Weights of a small transformer language model.
Size: 14 layers, width 640, 2 heads of 128, MLP 2560 SwiGLU, vocabulary 9836, 90.6M parameters.
Each number is 500 + 25 x the weight over its row's rms, rounded and kept within 0 to 999. Layers, rows and columns count from 0. Numbers have three digits each. The size before them is the row's rms in percent of the matrix's.

# layer 8 MLP gate, 2560x640, rms 0.248, rows 1763-1784, columns 128-255
100:483460473520508472524474530507480531486521487469494486497507530494486477470481500464494508484524535494513498495548519486483483433460492509535475506464477526543509534502440502502487475481501542497566532491497516517510477454518481545514480494522486507461479507495465472511503504485535528510464499503490469516475501481471531474506494494501511553513452528496463512458528498538486506453502
100:473470464534489524525454504505480496500480550527514518511475526480489481484495498486473499504539538511521490517520532514465497503479509503513493504521555457532493472495513471492468505482530490494504501453476509505495477478496500558461506480483486503528471507503491486527511465496495516527502494446467472518452496494522467491529503470493510486497482500494540470491495488487466510539492
096:503462548510512520529505503460495520508516501460497489498477443508494494430472489511496440552511491523476500510486464495510491470515458495473534501461540534531479495522494532552550530511546450496442475521536508492515480520493506522467506497435469458480503499491482460497449474487515498522475529496517497477493490525505534485462490470538505490463499477479519431522506504488519563497477
101:500527498518509512495523475552501472515480469512492498492489497534553513497472490521475486504511523488490478484485517498492522473575475482475483480516528475526523518471507502518524519479517500518446513529521524501526502455510492474474507511518475525471449490478467491554465489514520508563481488483484473501491477483526466531471555551510529495507452530548493535458508514527510500496530
100:506525486518483472531503474466508474512456495456511515506503496486474529502519492502530508495508491489487497568512509486515516541497504478521492546463457461490471519504505504560520479514483498504518525541458478490545512510521482516515535518505558527482519489523450490532517501511521500524528495501502443518501455488526470508534513475488490485465500476490504516540492492485552528512498
099:490505481506437530503525451546506471482440525496509496530463509559514492482511505511566557522501495499466463494506481466500495528505511492496512510468521460476517521528522495515470516516542562478516505530548475502525495465534501526500470557447485514500493526487522503445501470501411497530471467544485493515494517493513482503528487513549515491498508480481483481522480492526474509502486
099:516529512444471531493513538506511510499520514486457478486496515521498486509528491485468477536469515511484524485448489516489491501500549485463459510498446536515475479426462519507500489475509504503484486512500479516517510455489449486520472518510484504458503490494480529486536531499447544499482514468436528488495524509535483480484474478517513512485536507523482519455494510483507527493538
102:542560509519490491498488493457510461508494487505529487467492514475484516528510511499531497517496509503538525493475488500524498477478525476552470506501541556485516492530473538443533538513479475455496503516516536466484494538474503494558497460533489477500485488502524493486498514488532494468514480479506519493506512478563513517498466534496528508533474507492499516532511542427503459469537
111:497522493503553467516512518507503548505533511473542494552457496497461502509505484493513509532483512492468503512506488502535528533502497495497502497484502449486566506513530530534477453481500469479510476501490519511520545473482535482543467536509488452467480528501531492482453515539458538552429512512495474506522498487495536498506511509489514538459528474493490526488513513503491529436454
098:506479501481470509487464486482493515455462498547518502503494455555500461462502471549481502520481494481532495474497457549497438484504478488475466494497538489497471536512474538487561474487506481480497474474509510469516491497495518515437514542471513502480474522456493476466489545546523451530465483514479546516553476515496529479503480508531508527497539497539518500506497498481473541520524
096:525471428488495493487505486487501486493504527517504475473512500496521527480501492524510498513499498463511457496532482484500464481503537519517510507566493533461479494521483471492497499512493484498520466506481507489496517477513501520506525512460498477490479482480498504504486517511481514459537517503520500494503569480489507463481561516487483512501491552430515501509509449520506505494538
095:460516501474481545477544476461464540494470512508548509500518506515492499524503488445451495467514531501505454485498494518479535500476475523477472525474506519536498511481516475502531482507515540487531460536489509485494477493520481491443492496463497491475505526500477508452540490545514500474495490516444511488510513506478502513491485504506458526529517471516504536493487451513514485466483
111:504490483516463485458514471505517530524495508511525512505476506499472482518536461496506481500533532548452500481501517474491518486485452502529439502512489492535492473469524493512519468495509485508491468526498524449543452538529525498506483556502481516502522462482453491490476504482529511500504525492485498486522471477526480493503458522503500483498490465456534525559510478521521471511470
103:524485469521494518497476522520501517486447494503517522457475511474503507477499447500495494541514503520488518482487505495542510486526499518474485504493467499486508517540469495515518498470537505485544544542468543484499502466458529512512513469481491474487485512526454452496464490522540524488487497511491514513505490526486527523490521488524499526485508483468463483521473479513457490474492
099:519492483478492512508452470475521517497464516550472474495511507496482441536530466497540483527557504485496517532523476534497532442486484517541504490504480507495469512503470503511488519503531505519486503452433459495437445481517480524492454476515465479494489495501478518500524512532466492486516468496522493474473551481462537494544507497467498486523507529487520466468510507485456522541523
104:498513487492475495480451544506524496517484569502463466501518513483487507478522459516477534497494500509532535514555490488575533453481508472552509460531524481512477502481547520537507484483484520504479482493505471509489478501514520475538537513538472515504465479493498460529518466533495493511464481538477542528472574510497477540488530513475509507460496517503492534516487496490506508535503
101:559472468490504515494503524494520498512513518518504452529455512490455509495534530480539497519454495501506528503488476474515520507498490494491460544494481492529467480527520560520461527504539501528483447486535536516429520496528481466504529503517495487521465502513484507472538447516502540487495573488473521506587491516513502526510502521484506547510454479495500510512489476524497527511503
097:486485495486503482497490514515473495496514507478551517470479484477495521489505498540499502507494498487440537512534498495524511481480484498481535504462503530489507495427510492537508448485528515482506540485472499483491566511520501498500461482502476505508452502476475488453505484492487489461495468478519487518474529454516498468498468507504514480473495491475496509502526480504486525517512
102:508513519494456533459504497507505528518498537472480471466535479454515484509473484548493520497495476493535514451499489459450479507490507479510497472485505492513501516507482452503516479484517473530487541463496490496493479444524509480460513504492475482482495477482482482456490485524486522535501462512503470479495467452493518545491526577478527504470436519482545470509478542517475489493509
103:470534495476452470491506514555496469486528513530527475481523474482515474518497540510525493520511485466503481491513462498509488513508510462489474494511469554512518474482540489526532512488495507469513463478455487489456519507504516470458490474512532515485488490461485490469465495448526482495477487462538477490502459517536461555527501514517471481451516506498483499491472512509545468512499
098:458475467536435494503477521497494453516460481486490471500542476520532517504502525524442504519565489527524519514506470499494519479495479482474518503521475531470489515522453522492464460479475465454488496497502496503513508528489477462542461522497525503517488452495488533503492553490436514491494498550526506488473509464442487546534506505527505482534536512521525448530483449511520533498493
100:512485472486513499483501496499478437523467513518507508518508504483518468507531464478506525481504492487527496482491492527443500478490472519529487552494505442465527536494490507515525458501455505478485455469513507492528490520487533573493517486486533533501532537512461526474463466474522455491459449492473518481514495476512537474492507525497465463499501525487504484491450477538524470495489